Weights of a small GPT-style language model, trained from scratch on English Wikipedia: a variant of Muon for these matrices.
Each number is 500 + 40 x the weight over its row's rms, rounded and kept within 0 to 999. Layers, rows and columns count from 0. Numbers have three digits each. The size before them is the row's rms in percent of the matrix's.

# layer 6 attention value, 384x384, rms 0.16, rows 279-312, columns 288-383
120:504562463435468561498539525368531526503484518517540486445499521508500488487503487571452511568494509493569513487573495458509559527528482552481533517458516500410499488497480478506580520484515465552555481510437476496486446536480412504470481533533574424470500471461430506544555458476481449489
117:539470486516483574512498538551495497522477487475496459519488521531474460503602543492472526464510547537519543463518575508527481573592541542506423455529497548499499450515473474501495515478522460453510454503485509570523516613472506544519496532506468500478505488540545462509486482487454447358
122:503538537477532502471503436528427484493522516510573526470523453597502542535516503462516431448568525534587538527508471541482539561481510530519492465471558569530502440466538484503413478432547479500508515488444477529471497536517504489519497458506483494497506486468510497573510479480532485482
123:507561436428495504501543502474520477537451515460433468524498514481494482513474523431502453515478492439523451473560413498489461557569516462493428471460456516512446543428510608540521527541458537504520532516352497466473548515431466438549527409525533574510452514501537476490505499580503532477
123:398566570534436573465453403466453511548522536539532490466573617444544499562529458465499453493549473524539466551506479517512443510493537430527510421491461485503496566499521506549451446479448546483496537480509480429456474448516465439500447475459552484505477554514414538486602510504575499573
127:484453456562574527483544577525521540445555524463575458493574544541472521479482494506410483561516458503462558525491489543475527556507542557421473488507477521437531539544442452474497533518495515524494586528595524599482413511506463470471460503538491510539507535498511475527483439492492526496
122:587420474430516544481502565504446496463453554481549463545505497487505458507618477515555583518558501579501486495522509501514495557496500494504550492492494500470532495440474627556560499498479482504490471555422496454437437475541577543452445530435514478503465494485491508479455467498526484532
122:437529509495527504538479535469398527579528511503529515506419459465445486511465500554496505490419499479466507491525521473448519457518460468422371468467494494471436458527509488543412518507450512397489434498534447560504463508470506462473484499433490556524463489435477459583447471491539493348
119:507538435520541465536491452487454472396528519521559485490464517536490518559479486518515482488491453493528482383543562518529449512479522508512446537519586558557519495573532543493458524498514531525520510487511422607480476498498494494514454460539492464538451441477467455508543518485450367528
123:470509481486513505566500534418467499497483568468574473511498510507526498486481517378497467433444473606493437484456478549495496452530499462480520487561502531550577552480543529467460488485486487509513462483486480473486514553431557485497478482471492544436499532534454451514464504490461450480
127:604476526445544572482481525478526494545517487597484517427535523473560474490440527481493454503534562558532528540579491509534525440513521509506494493488542508486507444554516434448511565531422436510491449503461453503539500486502512439441476472552453538485521572547500556494466501558505450504
120:553588511495495502522512505501523425455437492480533487517511407502488491487411494526429457500523571561486488508524483559508475518465506492413647486554517505562457558429507463449457560516476476447501514476491547470498475456528500536528486450463480500548472521571544486489489562518508471482
128:499446531442507461481480456516488419448489477473519481546581491500517512442588503443539559535524486525497509447504514480477529477547516500551435459457564462486514506457449493458523457513470531568513517519515527503481561528488500537499503508472606438477472532483533502537471473524478423511
117:534440483528467515517577543529500501550484521588488515437465486484526514517502497434518493479428479500409516531481434483501560505504521467523482515519484495519479537453538461547491539537595556490509471489510495540490490461500653492490500484531559533550474531491549586514528474609528457479
114:555549522510511473545545484544453398458503515518472508473482422477531433486514473532448510469471535545563483562564535458505427479562521498509450503448565489574503418509539460530473486488481500585461526481526511494544514596506433511521482471554435508524444481512550529454458490584535508516
125:564480479513529475441545392536509493474471484492444449495506465575478488520534481499540511543509479413460514485439518517508497540483513456525535442480477504511485375534543418526503488489553460472501432491523549537469506498519412529521477447393542489492478541477528466545538482467571462569
128:578517550489470492491486467536493391522562490480539487444522509474482503450524559493512550504533459568441534508542441470494516469503479484558412521499520516513363527537536607504529548514526531475527597483492565476514543517538447464469540557516577527556481510443476488526503470469511525490
120:540434533511524551543544489440498502455438505491497440481450543513504538495483470573474500522541485453461544486482485488507479482480514508463566516461558566463462536502497595557425464498449563488499427487611478539473463501485495471486531534591507523410503549497516448439475509516607560537
123:451405544456416456387502467514541486455501487584540448549480536470516506474506490426496497494478428553511507418489484532526504483530486537479470535486564505427498513429459532479535578519500510460468458475561538500475516454489476474544532468522511479554514483461516500575581512522430462575
127:478527508531504435499497495470486503431468486485474454534526516481498482514543503605556462447553477411497469495579475528509504462520483537519435488503548476513431540486515573448515458468520511505496504464415451403514557479498440566384485493488473487568467520481508497530500472472475475540
118:539524513560518471494501461454433594498532560508482497503509512504473472470495465478505498549526501481495507498536516521551503512490505465459469490571522538471496514485498510446508472440443461428471475504558510543488481475534488526395484455513443488527468533495410523437492477470474489546
124:493550495495485445527557539528522503551500502458506495511579465538515447502506543473478489535512513490464456531523545550481430494485508532474578502473418519514473605519522511502498493518497491464480440527556467559474454465504515504454551514463561511538495531567529505532508491488496449491
119:528441510470520467532499535512518486482504524429532479581467477459530515451472540492528502521500472459493520526510493516475594506482452499497556538498476465523485465506464529408440522524502502408511524475514472544471468469464497508535472549526474604498526544519516499488468452504519561531
117:520576502477526461412563466438501489507475516494498539529447488563568431454409514460535428551472520420512522567447457507512439429462541495475507502537399540553533532562473482461523438482567504488476527487498525425478499516508513529523514524441516505494500439504522496503468438517569445469
124:468561502480508536518533463531536402547494492595519502527477489464501441486522553436510488450488457443555442478543508487494530576492488501500510448536558512481462456524430522567500500470531522569483563459587381522459455506463562489495507521471531507476566514511572439468471498549503406484
130:406452511497530562518481423446562512553486533532490488446479482517481406463511427474435456600439461619476471564453467427526571505506465463478568506547521433521516467443526516568466455533509506494456517535542485527487518480570470540562502527458562562499490468537508562517564494453462508491
121:485453466490512515465474457525514471498504480456520513528481490534428503487519494494503566548446532544570449475555518527497501538516527541499490497414511483497625558507467525493490528479517432476507470557390476474492452526478482394447477463480482554508526544489427483523527468473507549538
120:482474559470480463511489511522490494512539440518565497528425502539570499496547544474519506503517407523517492506461450517492423496527512539428515517461494536458500457456533593522418476430564500430506571457422549489460462457510390484560516496498496412440485501614500559513567473525513534542
121:602560506543532505455468496499538555489519511546473480543435522403522504520496462439516510482439494456470505469628498514472471528415459492498468500530411444491504371501511479430537502520534518482509509527527614438511533478421499466567410541539455424529507414419579467490533476485484569497
122:552432491518498472439494552465507496483539440525454491530514498527409490567484525405470466528469512472511529506486459497453433488482522519443470494452554533499506394565414517555522479466454520514486517518522523490515551505534552504463437538486520443453499530502535540517529522467523456605
128:425427541467492514466565499461517536549497489583480494552467467455546519456469571483504471493492467543481490464461591489496427468502540470551496497516520466465506479505497531457542469479479515485454457502496512490515470448566472496498548491527505433627514485561536471495483479622451515519
122:492627470564500545504531508518471519435476477522508502647429565506490500530433497596501488504481497558540506483494514516478600551513488471531440470440441538495468502492479493512566492446443508524485465500481494453458477449542475488510502585511530500444460512512533527508490512487510443483
121:497456458556556519521502537414463489555520487520514533517515499529562481458577519596548486504512440448472501503565520478511460447506534430469421488472562455495443596485511506531546520475497456493516519508436470483502424483437466516501509427520439503499503589511531559490525546460502433517
123:510425497486524482542505492551512462525515533529506531550503506482516517480547500600541517487433427520533476545512467510480471460528481564526487487439472480479488465489487510479495446543511511429519476481516466560532540525418566483469503515467584458491465487525496486525549508530442429510
# layer 6 attention output (transposed), 384x384, rms 0.144, rows 279-312, columns 288-383
115:619488534549532523483478434525531517561513494480461520571479423517412560513557483522571503401493490531451522519555517485521488507485461451475466479538459523580460454495500485542487575550540536545471497484560495467468431432515548481483485494558481569592505538542501511534467551421483537445
111:458521519492487466557505503416520511557500526455444517510509506572605567490437531488502488466504511498482516524571540555465592482426512454539550555527515498525557446490547509508471471523505525498491510479476446491507431518484446471561496418533537482544461553490477534550496554515532487585
117:502483532543586456484456515561575538523490525468492469443418507450594532464415451482537505592446412541458492387450520486521462470481510483432558499494510463503494464522491524497570508566518554444478564493537555501597535423440502511434505526527497496526544484501483537493477553547506521536
112:397491531469501454467489461542580536459552459525520507552492553530466470480502505465503452522514528508519526511495558475546449428473523569545450547492536420487529440489429505531460576473542446461432501493538464500509527457547475526448441463516499475516562504524452547555521490431493554527
116:559494477517504445484480514528550504560505541519492548502419468532465531454512476525580497548459516519453522523517497487485498527505457518531498593505563532551506537536539515485519566519549526512517555558532504539558480523481552555494475487461494510516568495491505507457441423425551492540
118:510447547506411509585420451514502515507503503475471575475423465490561519516451482482576499555582545526490436443516434483509476456496505476551400480548479483545528473531549477508473515484509488519510435492447465486535487469495419447501489584554502475486525459478535484476541482499534431594
117:475455514499450500561505453506495509546496389524550470524532483500580492521474488523454530510437439489451406480507473521534518504499495467495476460498495429481447450529482474532549562557428554540518496470486528528543585613503495455529533486600550480542468510486494430481499474473520543473
118:496532509525564487410514467462611529456440487470454476453485507547516511536562474519481403499592524514471484497425537499572528559566504405542542501544507534469492513481448499535604550501441439485469509480509497496561510533520436507619506368566432440447459513547544464477506555539551527549
119:538512573494516458433519462450484535553537493451453559511522471426556483521482389504472507498478565514538543553476525465487510491514466518543447507461459460482530534472448468540608498515463602509511512516470524464497437570484430467459523602476504499556490564506501516544450513479465543458
117:455453501555458518514526518446433540541543434549493501502528509519485525474513503503493559552520463478500534559573475451477512494499534565494354473490452544393555508454584479516529496488483499464488480556585483514531472410565496601533519454505516470557454527529485463477546525484506532491
113:478516469534423517505522531502469477507442512439464491489540486497493560440542491478535520549446486480529502443449539509435453518420500463508514470545534522481490519547470480488562515493503516440453415471512565524454496462501542552562504528446587448528438434471539487414477560499484549470
111:428493509573520451501465484533463465490490517469489541479492519536486515475529504503615524458403459475572528446529536467520479513495525523525515524440447479402427493557546457507492576475515480463481547540455499499508498550552471462483478585463559504466509482507615522570564521546458561500
121:536539444537494534568474581478511490506527480483456530461502491491468463526412524552484522470481546474480435546431469485496499443486469487526465544503395422524498494488555483514461498571516521470462559472539478497509529477476427461545547405454447487554477453528487521389564557513528536410
111:500497473502535438483505482507472493460518487467459418528477496493470455464522463459432509426546422521598516441536502477561570509489513496503446521465414535553537481507444476411432487522494548559514485523496527538503444444500476502517517470444487458491601520490513463492543525445457538455
108:405443544513527393495456519434583579496505458503605490479491566516546554482512500489515418542491590543469565539492459487461547488416491427515502503515447463467462463470409506545480477541512469396606502473482479545514511465524501459461497541504511460495511456457451521471558537502508393478
115:465526579515528488576484604500465523484495516438521567522400521441482572484572507522481453444452411508572456508503473525554530515463467572461461581568547473466543513462529534519487488504485511486534485469503472544467472452450580480499520531514484414464424460466414512504500479539449483542
117:467479502546498457545500507520512530480467471524568508462502461524555468477408547522504530518486467485491383464488533456545542505453525539437437507496518507480615489475471477477527456482534496455461434516503456495493503504436537497488537424499469486498521459567549503483497478592494516455
114:501459493492485495581494480502490491480551473464553527535592447498518384586530528504534513448450440538468439511547507527549422552493501415483544502545563441537484465505525453468478528488572401559535525532479457492512487493477521521522478484551509457521499530531413491583563464477555452394
114:506486492461530567584472563467433429482480471482437507501459521546509473510517393549583488470512543517503491511509521437448480444443495465497498470553407492509510449532507484544473488543486447466467535507511483583483553519503450534437493543482471459472486499531424482491447486536502466531
118:476472506388511511507480518515535463507497524537511488523570465483544569479512482490503556517495519535473530572444446552494537600411498399509495527548467564412514532511484452550466483529560512458500545482496506501501481569528518512509548574583535549418551450532502462520468442551564459500
117:493452520451441534547499474481549483566441463450508487503477497486514516497549522517536500474443436489537507519496438517484579459553443481498508489432471564552555423505533464491501480575480418583480498462517553504571552496411565517526605519474410538408518402476504482536519559516425514466
117:498531456458513488433442478463466511489449527483470538515491494427523531486495487484563587498563457527506536488490568496509491539500470503438524525510604538501629521479513514446491523487465445499513477462535534517515538548417438542485418489481564464486444453443503580539485489570529543522
110:451507493549487475464509483486477464496529490523459559486484540484510444541484512509442505452515558484498504539475478489509488481542504487486475481526519540619518503492486472517542462521469525588542492512481469511512562436539474552501496425510565469485527473501483505581528538511571420511
113:427475508520533493569432470500475543538515465524531491538520603495472597494608444540442525478463502543568450481482451511474524491512489499497546492522503514469424462512515521560470525526474510471556452524501444510533458410445537495593483510536459458558519545525525462423575559509500538450
115:560516522507519472413443448439521486534510438477463499520527469551509529534489437542495503515529514568543565500437483522494458507459472481591488571509518472507475437519522584490507538525472506438458507502500534492536528459466436520539472501508437527481518556436446526562527498409532551516
125:508590547462501490537549653518464469534526518442500472521458466439455540545589460527509521387491491495516560480488491510458520462449517507508427522445514515449469575509530502522476467481509444604563453503535484449540499477433493515407466481491487483454517525475501462447513526492481459530
115:576519516478427489450510536493498492527536540464522470434436483430528466471487425486581415489538514514496506505515509491493516506509485473433486503508527490427516549540527415525461467517543470526505497460596472521473449501576497523554494533527558403490539465568533463518459562485519486431
114:449562482501547505495501502487536475523529477538430542409553517505442547551467474486506527442448543485517441566445492552565516489425495514530487513508538532527538481470458421462492540519485440500522421544538516497609537572479444524485442547465498595554536499387525455455476549437502482445
116:446530499543451475544447486481475417479532491498503464500549460509495499530536492510483483503531516585512475463487467519541463489567479577491486522456495488539488546445434534550562532488530519491528536511457495529495471496446574450505497408473464501494557503513486478493561493476512434533
117:399510474492532429473527508481458571539532485482509517472451517516573528509504464476513529576464513520523471519543470458578496468477497560488478522507538505574525559486463487552523550533455501477480524466502481462520447510571483524501565503541450499564455519439502460502420576554569522482
117:516527443494502467541475521481486517426446445509501462478599524494524503541514444502526497549532546438495540507553467495516540531447474477457486475436453391531504494456425491476518536510517404485484466501497482496490425554475571491524480464476477486370507506460406546559527502371461455490
116:503503489473584517492476562490561551519502541444483548485517472475505530451526491434538524449515460532544537503572471516494511455538439476480519543489525448470518522583548567480463467506541501520582494534463507517542470524470566459516486392476508545503521540509451516497512386538521563516
117:437416474421411496505441415466554525493456581495589536485463485483491455548527442444470396513467507523538502481538501525493477596505568528450553504537465503481452486504455487558493485503461501519539449501546541479485518510443468488451587497529548493514455479578452504506533475517612562449
114:555520524450526460501483595456527471460461476473506462554549510488527476478409463454455581433497473461495580490496525480503521486502518456457552503532488511534433544480486441495543541505487502572495512507490526470506525481514508480501469448514475549495484501484495464469519454491542502450